Weights of a small transformer language model: 3 heads of 64.
Each number is 200 + 20 x the weight over its row's rms, rounded and kept within 0 to 999. Layers, rows and columns count from 0. The size before them is the row's rms in percent of the matrix's.

# down: layer 8 MLP down (transposed), 1024x256, rms 0.113, rows 347-399, columns 0-63
# up: layer 8 MLP up, 1024x256, rms 0.109, rows 348-399, columns 0-63
down347,095,216,220,185,214,178,210,171,183,188,214,217,198,208,224,222,220,227,206,154,191,146,243,234,218,197,200,192,226,221,219,170,220,173,191,188,211,186,203,229,199,200,205,208,218,210,215,196,226,181,181,171,200,217,170,197,208,172,195,208,173,191,202,185,184
up348,104,210,213,166,226,199,187,199,220,218,215,154,178,213,230,180,214,186,171,213,194,181,198,212,200,198,202,199,200,177,204,226,200,246,184,215,184,213,207,185,187,182,184,177,173,226,189,150,176,233,192,187,189,240,223,189,186,204,191,216,224,176,199,188,186
down348,097,195,195,219,169,190,217,169,194,196,211,214,227,206,177,221,230,211,177,186,243,183,204,157,197,220,213,211,183,231,212,216,180,199,199,186,194,231,208,181,178,224,185,197,201,187,251,206,226,209,192,210,206,205,222,212,238,202,208,167,156,190,240,227,205
up349,103,193,217,163,178,189,169,194,208,183,172,193,192,205,209,206,215,170,193,219,207,187,211,213,214,208,229,208,202,173,243,195,220,205,217,198,231,232,220,174,205,192,213,208,226,198,198,183,182,178,198,189,154,204,212,218,197,197,202,235,222,213,221,188,187
down349,103,204,184,201,224,214,225,186,193,202,229,198,230,190,196,214,218,167,218,202,181,204,177,199,174,235,199,200,200,201,182,207,228,212,206,204,214,225,202,201,187,206,177,210,215,195,217,217,195,195,211,210,197,198,144,224,190,209,209,241,210,196,174,198,182
up350,099,174,196,190,187,181,205,199,186,224,177,211,218,197,213,172,187,194,183,201,213,215,200,214,179,211,258,172,192,188,235,208,179,219,171,195,202,201,213,221,199,219,186,178,174,249,201,196,191,200,199,226,200,180,187,220,202,188,189,213,200,163,200,194,231
down350,107,189,163,220,214,200,217,184,178,175,203,179,199,227,236,204,172,230,191,205,228,205,177,184,193,183,188,193,247,201,174,193,217,210,202,178,192,172,179,193,226,214,206,240,196,206,195,189,222,202,152,207,183,215,220,192,238,228,204,184,210,194,222,201,201
up351,096,228,197,190,195,229,207,241,213,161,204,200,221,229,183,215,205,214,205,208,202,181,174,220,207,204,214,196,201,225,231,219,164,207,193,219,206,200,184,201,217,217,199,208,185,210,177,193,206,203,208,190,227,167,195,198,200,215,219,204,197,199,184,216,163
down351,091,206,215,194,211,189,178,184,229,187,192,190,228,208,215,187,207,194,193,196,240,208,246,207,223,213,197,162,190,220,202,223,172,198,191,181,204,192,253,179,189,185,230,191,185,172,193,218,185,180,191,186,211,228,205,212,208,154,231,217,223,196,197,221,202
up352,119,214,203,175,180,179,202,203,214,212,193,197,194,222,202,219,199,195,216,177,187,206,209,199,187,175,216,250,177,221,173,230,179,205,208,194,228,199,172,229,213,215,192,190,219,207,188,203,199,193,232,174,174,178,170,222,221,197,183,228,180,211,191,216,177
down352,117,214,164,188,218,210,207,219,217,204,189,174,192,196,207,175,189,194,197,165,219,221,209,193,199,201,182,222,191,211,181,172,192,210,210,201,190,159,195,198,210,195,170,183,212,200,225,207,182,179,223,185,178,210,172,235,226,149,170,225,195,228,125,178,180
up353,103,208,194,180,205,171,163,160,204,230,230,216,216,230,199,215,214,189,181,186,175,196,193,170,218,204,209,195,219,200,185,177,223,221,234,217,169,175,204,208,219,242,210,200,179,208,204,218,209,172,202,185,242,215,202,206,181,240,191,190,166,198,210,193,205
down353,100,191,233,177,230,192,182,208,178,215,199,219,185,201,213,192,183,205,202,181,179,210,219,163,165,172,200,224,177,221,196,190,203,198,199,197,215,195,186,211,197,186,193,174,202,191,172,242,195,182,192,188,188,220,219,198,169,230,194,237,217,188,213,198,155
up354,101,187,169,207,172,222,190,202,176,236,221,205,202,233,176,180,226,188,194,212,212,214,195,179,170,213,164,185,175,209,193,234,231,233,226,186,198,190,181,184,203,200,223,228,202,234,191,194,193,171,214,196,201,217,220,216,228,199,220,195,226,203,234,184,197
down354,100,193,196,196,197,188,153,217,191,217,214,204,198,221,192,206,198,187,195,182,188,209,197,187,171,167,214,214,198,206,200,187,208,201,196,218,173,214,162,194,184,176,185,207,203,219,232,193,203,190,194,232,215,206,205,219,192,213,201,186,218,172,198,216,182
up355,096,151,200,191,202,208,209,206,211,200,203,199,210,205,200,211,220,167,218,181,210,217,203,176,216,165,186,179,203,194,209,204,225,232,245,248,169,214,187,197,240,184,187,180,194,227,190,240,212,190,201,209,234,179,237,256,168,188,197,182,184,232,176,177,200
down355,090,193,222,208,167,202,209,210,188,206,199,218,187,198,225,179,194,199,215,207,201,135,204,187,212,217,204,210,163,228,211,169,188,189,207,235,230,225,209,193,199,191,214,214,226,198,189,196,174,199,202,222,210,188,173,251,225,196,177,179,204,164,176,252,209
up356,097,202,191,222,198,202,220,183,202,185,181,213,182,189,193,159,189,204,165,213,154,217,189,191,204,192,208,222,198,199,232,210,161,214,200,210,173,164,232,224,208,188,206,213,187,168,195,188,212,173,219,194,203,195,182,196,199,186,176,166,192,218,200,194,203
down356,094,197,193,187,199,179,197,176,180,195,195,208,218,212,206,212,190,206,219,201,239,176,218,207,177,215,211,163,182,198,212,188,184,217,180,180,199,207,188,203,222,209,210,207,193,192,205,180,199,145,217,196,183,187,203,211,210,182,225,209,220,185,207,185,158
up357,095,187,187,238,221,187,156,207,214,209,228,225,204,210,221,172,204,172,189,161,220,200,212,200,208,216,223,187,158,192,242,203,179,231,164,229,228,169,191,228,236,213,207,217,196,244,206,196,191,169,205,207,193,204,222,215,217,225,201,198,203,205,212,212,214
down357,098,189,190,201,200,248,205,188,196,150,198,200,204,233,186,236,175,192,220,186,185,234,205,211,190,194,186,180,224,192,182,215,222,251,220,204,171,199,184,192,213,166,184,214,191,226,190,190,231,229,188,176,192,200,196,189,228,234,205,201,203,167,199,166,207
up358,095,237,173,213,162,224,216,170,191,204,196,211,193,203,211,219,214,198,224,207,195,217,211,219,178,225,188,232,231,184,213,179,228,219,217,196,172,207,181,195,227,251,194,194,217,217,180,201,184,212,206,179,169,171,207,233,191,219,184,177,198,198,198,198,198
down358,098,205,207,222,201,224,153,185,223,191,227,186,158,215,232,189,194,233,194,194,219,206,221,169,210,200,219,179,224,207,223,192,181,227,172,203,201,211,204,208,204,185,193,218,227,187,219,211,219,183,183,171,207,174,202,190,187,150,226,179,244,178,199,158,214
up359,101,223,184,200,169,176,196,238,191,211,191,210,185,219,166,188,189,221,196,236,197,205,178,219,216,208,171,200,204,193,190,171,208,205,229,198,232,204,217,185,213,197,204,182,199,138,182,216,199,191,172,232,188,172,177,188,177,185,238,219,224,211,191,203,223
down359,102,197,182,214,207,165,209,183,193,233,199,212,206,204,222,184,209,205,205,215,181,157,182,219,181,206,225,215,206,219,220,234,197,169,208,181,207,183,188,175,195,211,222,183,202,201,217,215,211,197,220,195,180,203,221,233,225,164,191,231,213,203,209,184,207
up360,101,208,214,223,242,182,182,185,211,203,201,191,194,203,195,189,218,185,203,174,181,180,174,184,191,196,216,194,161,230,217,198,210,220,193,192,211,212,254,254,185,200,206,196,199,191,209,196,189,161,193,213,195,187,197,184,219,159,206,189,267,204,217,194,183
down360,108,188,217,196,186,184,215,215,189,189,194,181,184,157,194,212,240,195,228,190,185,192,167,202,191,200,212,225,223,213,181,192,211,218,209,229,188,192,195,176,185,188,191,203,160,183,212,239,212,220,210,142,185,188,231,191,198,206,197,208,177,205,174,217,218
up361,101,191,195,185,210,198,194,171,182,210,193,175,191,178,193,198,195,228,226,222,162,243,208,191,175,231,167,205,164,213,241,169,228,178,235,170,182,168,200,194,210,202,187,216,222,184,195,221,160,235,235,219,154,217,186,210,216,200,202,195,187,186,178,199,225
down361,105,198,204,192,218,204,224,211,194,154,154,178,228,187,193,198,183,184,219,218,193,233,204,204,195,188,185,228,182,179,215,232,231,170,212,169,196,155,202,181,191,183,212,226,226,193,184,214,189,215,217,193,227,203,161,228,189,188,177,215,196,196,194,226,189
up362,108,202,191,209,206,231,166,214,186,173,203,216,232,217,200,210,224,193,199,170,214,190,216,205,222,209,181,156,177,223,205,233,214,258,177,205,201,206,231,208,236,193,185,193,207,210,186,209,187,235,215,211,158,182,168,161,196,205,193,204,214,215,205,209,182
down362,106,226,193,257,175,204,191,184,198,181,209,206,183,197,206,197,199,226,192,162,159,207,197,207,201,199,184,186,205,217,194,220,201,185,224,210,194,239,224,199,219,176,211,190,204,216,162,206,183,198,198,137,195,156,217,194,251,174,186,207,205,243,171,189,206
up363,105,217,201,214,184,195,201,191,231,193,180,182,185,174,241,185,221,194,185,171,206,209,185,222,188,160,162,212,173,184,200,248,223,240,224,173,226,202,194,206,194,213,180,186,190,228,222,216,204,181,187,232,194,241,173,196,215,237,194,203,210,199,215,224,185
down363,095,181,216,187,202,192,199,204,211,211,187,174,226,209,184,213,207,167,212,204,177,197,222,216,175,167,180,183,180,195,191,187,177,194,214,192,174,192,176,207,239,180,169,203,184,173,221,180,186,202,227,180,205,213,218,194,232,199,196,225,216,196,200,192,244
up364,105,234,189,168,196,218,220,216,187,211,207,196,193,144,220,204,193,182,211,201,198,189,156,184,197,196,212,192,200,174,181,210,198,175,224,182,201,192,180,156,240,208,212,187,187,236,205,179,194,145,199,169,186,190,157,179,186,196,219,209,198,221,231,228,217
down364,103,218,206,210,180,200,214,221,197,208,183,188,244,224,193,205,186,226,190,207,213,216,214,225,188,208,172,183,183,199,201,175,172,215,204,210,191,170,189,228,217,150,190,186,190,178,204,223,205,206,204,216,195,223,233,178,215,236,209,178,243,217,187,213,203
up365,104,174,215,188,225,228,157,215,221,201,190,205,155,202,211,203,197,236,210,188,198,210,203,189,167,179,165,188,202,174,212,189,214,183,212,193,193,187,204,234,165,200,173,235,216,199,200,233,202,187,229,179,202,230,236,227,196,209,184,239,214,195,196,210,188
down365,093,201,209,223,196,192,217,217,197,196,193,203,206,182,223,188,194,191,190,228,210,187,188,251,173,179,230,189,221,211,238,185,197,205,195,177,194,211,255,206,202,228,226,209,179,199,210,199,220,219,206,194,205,179,191,200,225,173,188,161,175,176,156,236,221
up366,103,171,203,217,204,213,209,200,181,179,198,189,146,222,206,226,192,197,186,207,175,202,172,224,190,217,193,197,190,210,205,215,183,201,169,203,216,238,173,184,193,205,244,212,210,198,192,201,212,196,175,185,188,193,171,208,211,201,183,201,184,213,161,175,225
down366,101,174,224,167,213,220,184,176,240,193,224,237,202,182,183,172,193,198,241,192,221,227,207,188,189,209,190,201,185,221,207,201,209,191,212,202,215,228,166,213,185,221,202,215,184,183,188,197,193,224,214,235,218,188,235,184,198,188,190,220,206,210,203,241,204
up367,106,215,171,195,170,198,190,205,215,202,192,213,194,198,212,219,206,198,194,184,205,183,217,213,193,208,233,197,195,232,183,213,222,196,190,210,198,179,212,175,172,181,227,207,230,178,168,199,200,188,213,180,206,181,181,215,198,193,199,175,189,200,205,195,198
down367,102,227,193,205,236,238,206,212,218,203,202,166,213,184,213,198,223,208,243,173,169,198,192,193,219,198,191,166,222,198,197,218,222,220,234,223,211,177,196,195,213,237,179,176,171,184,201,212,218,194,160,205,226,192,213,159,180,193,198,209,204,173,196,190,191
up368,107,202,206,232,206,206,196,211,198,204,190,203,195,199,215,237,212,195,223,195,197,184,208,172,216,182,253,215,164,229,205,184,175,185,186,178,164,206,192,186,172,178,202,211,221,220,152,202,218,208,215,197,198,210,187,178,198,187,189,181,188,235,229,231,213
down368,106,188,195,187,205,199,216,227,177,245,217,232,200,197,190,194,214,166,219,204,165,219,200,221,191,189,221,217,191,177,154,225,195,200,179,188,170,217,177,229,219,185,198,186,232,184,183,215,199,220,253,205,209,175,183,220,187,188,207,193,198,206,181,180,222
up369,107,205,182,184,193,195,185,196,195,191,174,195,186,173,196,159,223,191,166,186,191,200,187,242,166,182,185,163,195,200,198,221,213,225,206,230,201,212,233,217,189,183,196,220,212,204,198,222,177,220,152,222,177,198,203,208,198,200,216,211,186,212,140,211,180
down369,102,170,195,182,174,197,223,191,201,208,231,185,189,214,198,204,213,201,149,235,244,195,190,202,221,216,194,212,185,187,182,215,207,175,225,195,215,189,210,195,192,242,201,203,182,195,186,217,167,212,200,190,173,195,152,195,172,175,194,231,204,223,220,232,183
up370,104,173,218,233,212,206,217,198,181,192,238,191,215,199,194,184,256,177,238,201,245,170,183,160,171,184,219,204,173,212,187,143,181,213,224,174,196,184,186,184,171,179,190,203,193,190,189,213,184,147,218,234,229,183,230,185,206,224,174,202,235,208,218,252,228
down370,103,208,221,243,187,200,217,193,183,176,187,171,194,222,199,221,200,222,239,187,173,205,199,187,237,239,192,218,176,222,198,188,176,204,190,198,199,230,226,218,204,210,210,157,201,229,210,222,186,219,191,174,232,185,208,187,200,225,154,212,207,208,199,207,193
up371,113,203,187,220,182,224,225,174,165,267,180,225,220,203,246,162,219,199,192,183,194,191,228,175,248,224,235,181,200,242,175,191,217,205,223,189,220,222,203,222,198,253,196,197,185,188,213,219,196,221,190,176,200,185,235,186,188,200,226,214,204,178,197,196,179
down371,108,199,170,213,192,196,198,168,203,229,189,193,194,196,213,218,201,212,180,189,222,170,181,178,196,198,203,226,169,193,134,228,238,185,211,176,227,176,185,217,199,203,214,229,201,188,175,204,197,172,215,186,176,185,171,170,196,170,190,196,218,202,216,207,189
up372,101,196,198,204,159,253,175,188,197,214,207,213,221,169,191,221,220,201,174,190,257,177,229,179,170,171,223,175,175,163,190,195,183,193,201,183,201,180,205,216,171,205,226,173,192,254,212,184,198,219,165,215,174,206,228,209,207,178,210,194,209,219,207,191,202
down372,102,222,199,221,190,206,203,191,218,206,215,220,214,226,201,167,199,187,179,207,216,224,221,239,179,228,203,204,204,180,192,181,207,201,174,204,241,197,222,236,177,223,183,214,207,190,196,213,189,193,201,227,172,195,189,222,197,194,200,204,187,179,230,212,207
up373,104,198,176,203,193,213,193,208,240,224,209,219,201,197,184,210,173,222,227,173,212,193,193,232,218,235,218,212,191,208,213,232,232,207,225,200,198,213,187,193,200,202,188,196,204,235,142,158,194,205,204,210,191,183,181,195,185,231,170,210,177,176,203,229,195
down373,093,223,221,190,198,218,210,192,207,190,220,184,198,209,184,153,230,212,195,256,232,192,209,192,190,172,206,197,216,204,238,185,161,185,154,220,174,141,183,225,232,173,206,194,239,210,232,223,185,227,196,224,192,232,166,215,188,198,190,204,207,220,180,195,179
up374,105,216,194,166,201,224,189,232,199,195,236,202,159,224,199,221,196,200,234,181,199,184,202,172,214,196,182,172,191,170,184,193,220,189,197,179,205,200,182,197,222,165,225,215,242,184,153,192,185,169,208,180,226,205,194,218,204,181,200,213,187,189,204,175,239
down374,099,166,197,203,210,221,205,208,160,238,175,187,260,204,222,217,245,205,194,223,228,187,195,232,209,187,212,187,207,209,193,174,194,183,196,245,224,192,223,196,173,221,208,188,181,202,218,205,226,192,221,231,157,204,199,185,210,217,206,163,166,216,226,207,190
up375,099,213,194,194,167,220,201,197,197,208,185,200,199,207,229,170,221,199,176,203,207,196,180,195,200,179,199,185,243,192,218,197,199,185,176,213,218,192,185,174,198,211,222,228,197,230,201,182,191,182,164,226,205,186,175,245,178,209,222,155,163,189,202,238,181
down375,103,230,183,201,171,159,212,185,186,205,222,189,196,207,163,200,187,261,211,235,216,225,229,199,206,208,163,198,255,231,186,206,179,206,185,211,213,189,226,232,213,209,183,185,221,184,205,231,201,186,186,190,232,218,173,216,236,156,200,207,193,197,192,229,215
up376,099,229,185,217,162,201,201,190,184,228,232,213,242,202,185,189,199,219,171,142,177,210,209,189,177,223,197,174,189,209,221,202,177,217,202,199,211,213,199,188,208,209,209,197,233,174,224,181,240,200,229,240,213,235,203,226,183,187,185,211,209,170,191,185,223
down376,100,217,180,224,198,180,165,168,224,166,184,189,203,192,189,229,198,156,204,227,200,175,230,206,210,191,196,199,172,209,212,208,195,177,185,189,204,195,223,208,178,226,190,229,173,195,203,180,211,215,199,161,214,249,196,178,217,193,237,177,167,198,182,207,225
up377,098,183,200,220,197,207,232,219,200,196,208,207,245,176,207,217,202,193,199,193,198,178,202,218,238,168,193,147,200,181,240,225,185,210,196,206,208,178,230,210,183,234,232,201,220,189,221,216,192,167,185,194,191,202,191,222,206,214,186,201,191,193,181,192,235
down377,103,192,185,186,193,197,171,174,220,205,202,210,209,209,208,217,221,257,176,181,231,213,219,213,196,238,207,239,209,210,178,204,194,214,200,245,184,189,202,178,194,192,184,169,186,204,213,196,207,200,185,202,172,219,209,213,216,222,203,221,185,182,238,220,209
up378,097,208,216,194,200,201,177,222,194,187,223,208,172,208,223,195,198,217,237,210,180,210,170,171,193,219,202,189,196,211,181,183,185,185,211,202,214,234,211,178,224,209,180,199,202,213,204,204,218,192,205,219,233,192,236,178,231,183,189,209,202,187,182,175,178
down378,099,197,205,165,198,183,175,232,193,207,212,220,216,214,164,196,206,223,233,164,206,217,204,160,216,225,234,172,241,197,165,190,172,194,219,198,172,214,182,192,187,170,250,227,206,213,178,190,192,191,221,205,208,212,200,174,178,209,214,199,207,208,194,202,220
up379,104,198,199,219,181,201,155,214,215,203,188,188,180,255,187,205,185,216,168,229,185,196,155,220,183,209,211,216,198,212,233,179,200,183,206,184,205,203,208,210,219,212,193,223,170,220,176,215,188,196,221,189,179,233,227,207,207,218,191,192,184,196,209,167,216
down379,106,185,216,241,225,224,223,180,187,160,186,183,206,180,182,243,134,174,194,185,216,189,176,180,199,218,186,208,207,215,180,215,190,198,190,209,227,164,188,241,238,213,167,198,233,182,201,227,162,164,182,230,197,188,194,216,231,169,243,195,204,226,238,193,173
up380,106,206,180,217,174,225,192,204,200,229,199,179,179,249,223,227,173,205,221,155,170,223,207,200,198,223,217,164,200,210,218,223,219,226,218,189,214,185,195,208,218,181,224,202,196,175,206,206,171,220,228,220,206,215,167,200,168,173,187,187,233,199,205,216,206
down380,101,194,208,220,192,201,197,193,206,201,219,175,220,190,182,200,203,225,221,219,215,214,204,213,207,215,202,237,177,190,206,203,180,192,208,205,208,191,210,228,171,212,195,173,209,190,207,218,194,229,216,227,211,215,188,222,209,186,212,200,195,168,208,200,167
up381,104,216,173,201,193,163,188,202,225,192,186,206,206,221,206,179,207,222,186,203,238,191,173,172,182,201,186,155,197,207,227,198,213,210,200,213,207,195,191,219,198,209,237,211,205,198,218,178,193,227,206,214,194,198,210,207,177,207,160,209,205,230,173,214,211
down381,096,222,206,221,185,147,162,244,210,200,229,249,214,189,193,197,209,180,228,220,219,174,206,223,185,185,198,216,205,185,188,204,172,215,170,167,218,193,201,163,206,202,176,216,216,202,210,185,216,248,200,195,168,220,201,182,224,220,209,195,201,222,193,208,199
up382,099,243,220,174,200,198,214,157,177,196,243,179,223,170,225,173,181,176,178,182,192,184,190,170,213,170,184,191,162,238,213,188,203,214,210,195,247,189,172,203,182,190,235,215,192,207,192,204,187,239,187,217,226,188,207,197,208,181,192,220,199,203,211,207,193
down382,105,212,234,197,205,158,164,213,206,182,196,200,230,206,202,222,154,203,200,191,135,183,181,231,184,190,194,190,164,236,206,167,196,191,226,182,195,194,211,182,206,178,211,212,165,222,213,207,216,251,192,262,169,211,207,193,153,208,190,195,196,187,184,198,202
up383,098,197,194,210,174,188,181,209,188,202,204,215,195,173,206,193,221,199,197,208,189,181,197,206,161,215,186,176,204,167,247,190,183,221,181,195,214,233,209,150,181,175,225,173,193,202,204,220,240,191,186,195,208,208,181,205,197,224,163,210,224,172,179,175,193
down383,109,191,214,215,236,144,180,165,176,196,162,196,199,214,208,160,231,193,187,210,220,208,178,208,187,166,197,202,213,205,187,224,195,164,204,200,191,191,218,192,166,210,174,208,187,196,224,191,205,180,206,224,154,203,210,186,189,251,219,196,153,153,188,180,164
up384,104,208,203,187,221,216,150,218,204,205,162,235,221,183,213,192,193,200,212,221,232,197,179,206,190,212,167,165,193,235,192,219,213,243,211,188,175,165,205,224,235,194,200,202,219,233,189,216,204,205,224,174,180,189,200,226,211,228,179,180,212,174,211,214,185
down384,103,224,237,209,221,184,163,200,216,190,189,234,211,197,174,229,159,200,146,192,206,197,210,242,197,183,223,183,205,214,213,196,163,185,206,216,196,221,195,228,228,247,181,233,225,214,198,210,213,205,219,219,158,206,189,209,216,211,231,158,198,167,210,174,218
up385,104,194,213,185,203,221,170,243,187,171,198,192,218,162,165,157,203,206,193,182,205,161,207,214,219,196,182,226,204,174,205,179,224,203,164,174,198,213,228,172,199,194,259,207,234,212,170,206,222,202,210,210,207,213,219,183,206,211,172,180,209,201,181,184,215
down385,108,221,185,204,190,207,172,185,191,208,203,237,203,218,181,194,211,229,194,197,217,204,208,191,200,215,184,178,248,170,175,205,213,190,188,160,211,189,190,203,242,207,208,245,199,201,220,197,157,215,201,175,209,221,167,225,195,161,203,234,190,207,207,190,154
up386,101,232,213,180,176,194,214,169,244,192,205,195,224,179,183,184,228,214,207,210,198,180,208,200,216,176,141,220,206,191,177,214,207,230,232,209,177,196,182,187,197,191,211,204,177,167,211,187,186,178,181,220,194,217,206,223,178,223,200,198,208,221,171,197,150
down386,100,190,192,198,159,203,190,208,205,172,221,189,208,189,201,214,189,207,183,203,218,181,200,236,222,206,195,204,199,238,234,202,241,221,193,165,189,169,241,187,206,194,198,230,207,222,208,186,189,179,219,215,194,217,199,194,187,210,212,230,182,232,175,238,206
up387,100,212,209,213,192,226,197,197,225,188,193,176,203,173,184,196,185,192,197,223,202,206,232,192,181,227,192,214,238,184,170,166,185,217,181,257,212,202,207,208,160,200,249,215,194,192,197,197,181,224,196,201,234,186,191,187,224,163,205,245,206,235,181,188,163
down387,099,202,232,190,200,186,198,194,200,217,194,211,227,202,167,212,204,167,195,192,199,196,190,205,198,198,190,179,150,220,161,179,157,181,191,203,224,188,205,198,218,205,180,223,219,172,182,202,223,189,186,187,221,193,175,237,205,194,213,181,209,232,201,220,226
up388,097,206,183,167,233,206,166,178,183,175,159,190,187,212,237,167,160,209,190,242,217,178,195,215,217,206,207,228,217,166,194,244,182,212,193,190,232,187,212,194,167,209,174,187,214,218,170,173,204,169,228,194,165,176,175,204,204,191,200,179,186,183,208,243,198
down388,097,195,190,206,184,167,204,186,214,202,218,203,189,195,193,249,215,171,210,202,188,223,235,220,181,190,203,193,198,279,188,213,192,201,190,200,180,198,206,222,204,207,209,197,135,173,203,210,183,195,172,177,191,175,222,195,191,176,161,170,184,209,207,163,187
up389,099,209,242,222,185,217,206,207,165,184,216,213,192,165,217,206,185,205,202,153,246,189,200,200,201,183,207,216,184,237,198,172,192,228,217,212,185,210,216,188,202,236,177,204,202,180,185,219,189,205,231,174,217,208,187,194,149,184,195,209,221,153,207,162,203
down389,099,209,195,187,177,205,243,170,199,196,202,205,215,173,174,204,209,205,212,215,221,197,185,205,197,223,189,191,201,219,159,195,181,209,202,178,211,212,197,183,225,204,235,217,216,212,195,195,190,214,188,197,207,216,224,196,204,193,183,239,224,195,194,196,173
up390,112,180,159,165,229,212,241,188,239,229,159,199,212,199,146,186,197,176,189,200,200,203,217,160,209,210,193,214,188,198,231,219,193,221,213,220,225,195,237,240,178,196,225,205,208,209,227,200,185,217,187,183,186,180,184,214,218,165,178,190,203,203,204,175,206
down390,113,194,158,163,177,176,253,215,168,202,208,196,206,178,170,231,215,170,149,219,216,227,215,188,204,171,218,226,189,178,200,193,187,172,219,194,183,191,171,188,197,214,189,180,162,223,210,192,205,218,218,217,200,209,195,183,208,139,195,177,193,185,188,195,212
up391,102,207,171,233,205,209,210,161,213,177,218,192,210,205,205,195,195,219,215,221,177,209,179,185,223,164,188,176,205,187,187,252,212,220,196,187,170,183,223,214,220,157,213,215,203,215,192,212,179,217,159,197,218,221,192,233,200,185,237,173,207,199,171,203,220
down391,107,170,227,182,213,199,191,208,208,211,229,198,189,194,194,243,170,188,185,173,225,158,205,204,181,222,255,198,177,216,174,178,239,193,215,208,208,204,235,214,187,212,198,203,170,179,204,241,202,185,209,231,232,175,221,195,167,176,209,181,213,195,163,196,196
up392,104,134,207,190,246,210,193,201,233,222,211,212,194,213,195,220,211,191,175,205,211,176,186,189,207,179,220,210,195,181,187,157,216,200,244,191,231,191,217,206,211,175,209,224,189,187,236,217,204,217,190,227,211,199,191,204,181,230,203,199,199,209,184,196,218
down392,096,261,221,214,204,194,161,207,200,192,179,213,173,201,153,223,244,236,214,191,211,184,181,192,201,220,181,207,192,224,194,188,212,169,179,202,169,226,211,199,204,209,206,196,200,186,219,221,202,185,203,184,206,182,176,202,200,187,195,200,225,214,188,208,192
up393,104,191,193,216,225,187,196,179,213,199,206,169,223,199,194,212,223,188,195,227,195,216,197,201,178,181,204,172,195,197,209,194,172,163,202,230,192,203,197,197,243,193,224,179,181,202,180,210,200,176,155,206,182,179,185,197,209,218,202,185,227,189,190,188,219
down393,101,218,176,188,208,193,225,197,197,216,191,194,210,181,214,201,220,233,221,193,218,183,208,218,202,242,191,181,220,212,198,227,201,176,207,191,205,220,227,199,213,208,206,190,174,198,201,201,195,220,229,215,209,209,223,219,176,212,186,209,211,169,180,186,248
up394,099,218,169,182,198,198,222,215,205,201,182,242,202,229,198,186,211,196,230,184,213,191,169,188,179,190,234,213,205,209,228,214,166,177,194,188,203,222,167,144,196,210,203,181,229,183,183,209,213,215,197,186,195,171,181,207,193,198,198,183,206,235,172,208,209
down394,104,197,191,211,210,199,198,210,170,190,218,196,179,203,202,199,200,214,196,217,222,195,185,205,220,240,175,233,196,216,218,182,219,205,203,217,212,217,198,216,170,228,187,216,189,216,223,211,157,215,216,225,214,176,179,216,169,182,196,203,186,215,218,204,186
up395,103,185,179,187,192,194,221,181,190,225,221,181,193,200,195,210,202,215,218,191,194,219,194,221,195,216,227,171,194,228,202,195,191,209,198,227,202,150,171,193,202,202,239,255,173,191,202,224,179,193,202,207,181,175,201,227,207,214,161,187,189,239,207,203,180
down395,094,201,209,204,185,201,194,192,193,220,213,200,219,179,183,211,196,225,185,210,168,173,196,195,200,215,176,212,213,210,175,203,235,193,208,171,219,210,242,232,198,173,206,191,168,196,200,171,204,216,173,213,189,212,179,208,188,192,223,212,200,210,187,194,195
up396,093,218,182,196,186,173,229,209,194,184,210,215,226,181,174,182,248,196,192,176,226,221,225,193,165,191,227,218,184,217,195,183,233,192,208,200,202,187,219,160,209,240,239,208,218,185,216,220,192,200,162,180,204,179,189,221,208,157,221,182,211,207,195,217,200
down396,102,220,182,188,191,202,211,200,183,233,187,227,210,169,166,220,197,210,244,182,166,171,239,197,177,204,229,185,182,227,212,205,181,214,172,173,172,206,233,215,237,218,235,188,215,184,183,232,239,215,215,203,204,192,197,212,210,208,229,158,200,214,223,221,180
up397,097,199,206,188,198,177,180,237,181,218,208,237,219,162,250,181,187,198,198,207,215,174,183,192,187,198,201,190,178,210,175,182,204,185,203,177,227,219,214,217,219,192,212,204,227,239,184,178,216,165,208,207,228,192,176,210,260,224,189,175,226,186,242,180,180
down397,099,201,179,204,183,195,206,197,208,184,217,205,178,204,188,208,201,208,219,221,193,229,219,184,183,201,178,191,218,180,211,208,182,204,233,200,191,218,187,185,214,200,203,212,190,186,177,217,188,205,184,185,174,197,226,203,164,159,154,232,191,229,169,196,186
up398,108,196,190,176,217,220,220,155,198,237,224,180,172,192,187,245,208,208,198,207,180,196,237,193,223,198,186,210,226,189,244,185,187,205,198,199,211,181,193,186,214,215,188,217,183,189,180,166,175,178,179,177,185,201,197,228,172,225,187,202,156,196,195,215,189
down398,106,178,209,180,166,181,190,161,197,196,200,217,187,177,196,175,191,224,195,184,171,229,197,211,150,220,172,198,222,183,202,201,202,225,162,223,175,206,165,209,210,200,191,211,201,172,223,192,225,189,219,212,222,161,210,172,205,210,158,168,184,207,202,162,230
up399,110,199,214,204,202,183,144,238,170,203,220,227,187,169,191,187,194,202,176,179,187,219,208,179,191,211,199,191,172,206,209,192,212,184,187,156,207,196,215,206,205,215,221,178,217,178,178,198,173,186,242,187,171,196,183,191,210,210,174,198,187,235,202,205,165
down399,107,155,210,212,208,197,193,211,193,196,206,191,196,222,181,181,172,180,190,197,198,170,221,213,173,170,181,191,184,196,208,189,216,226,216,192,192,205,218,201,203,195,205,213,174,192,197,198,192,196,185,183,240,228,182,224,180,197,228,216,197,171,190,242,232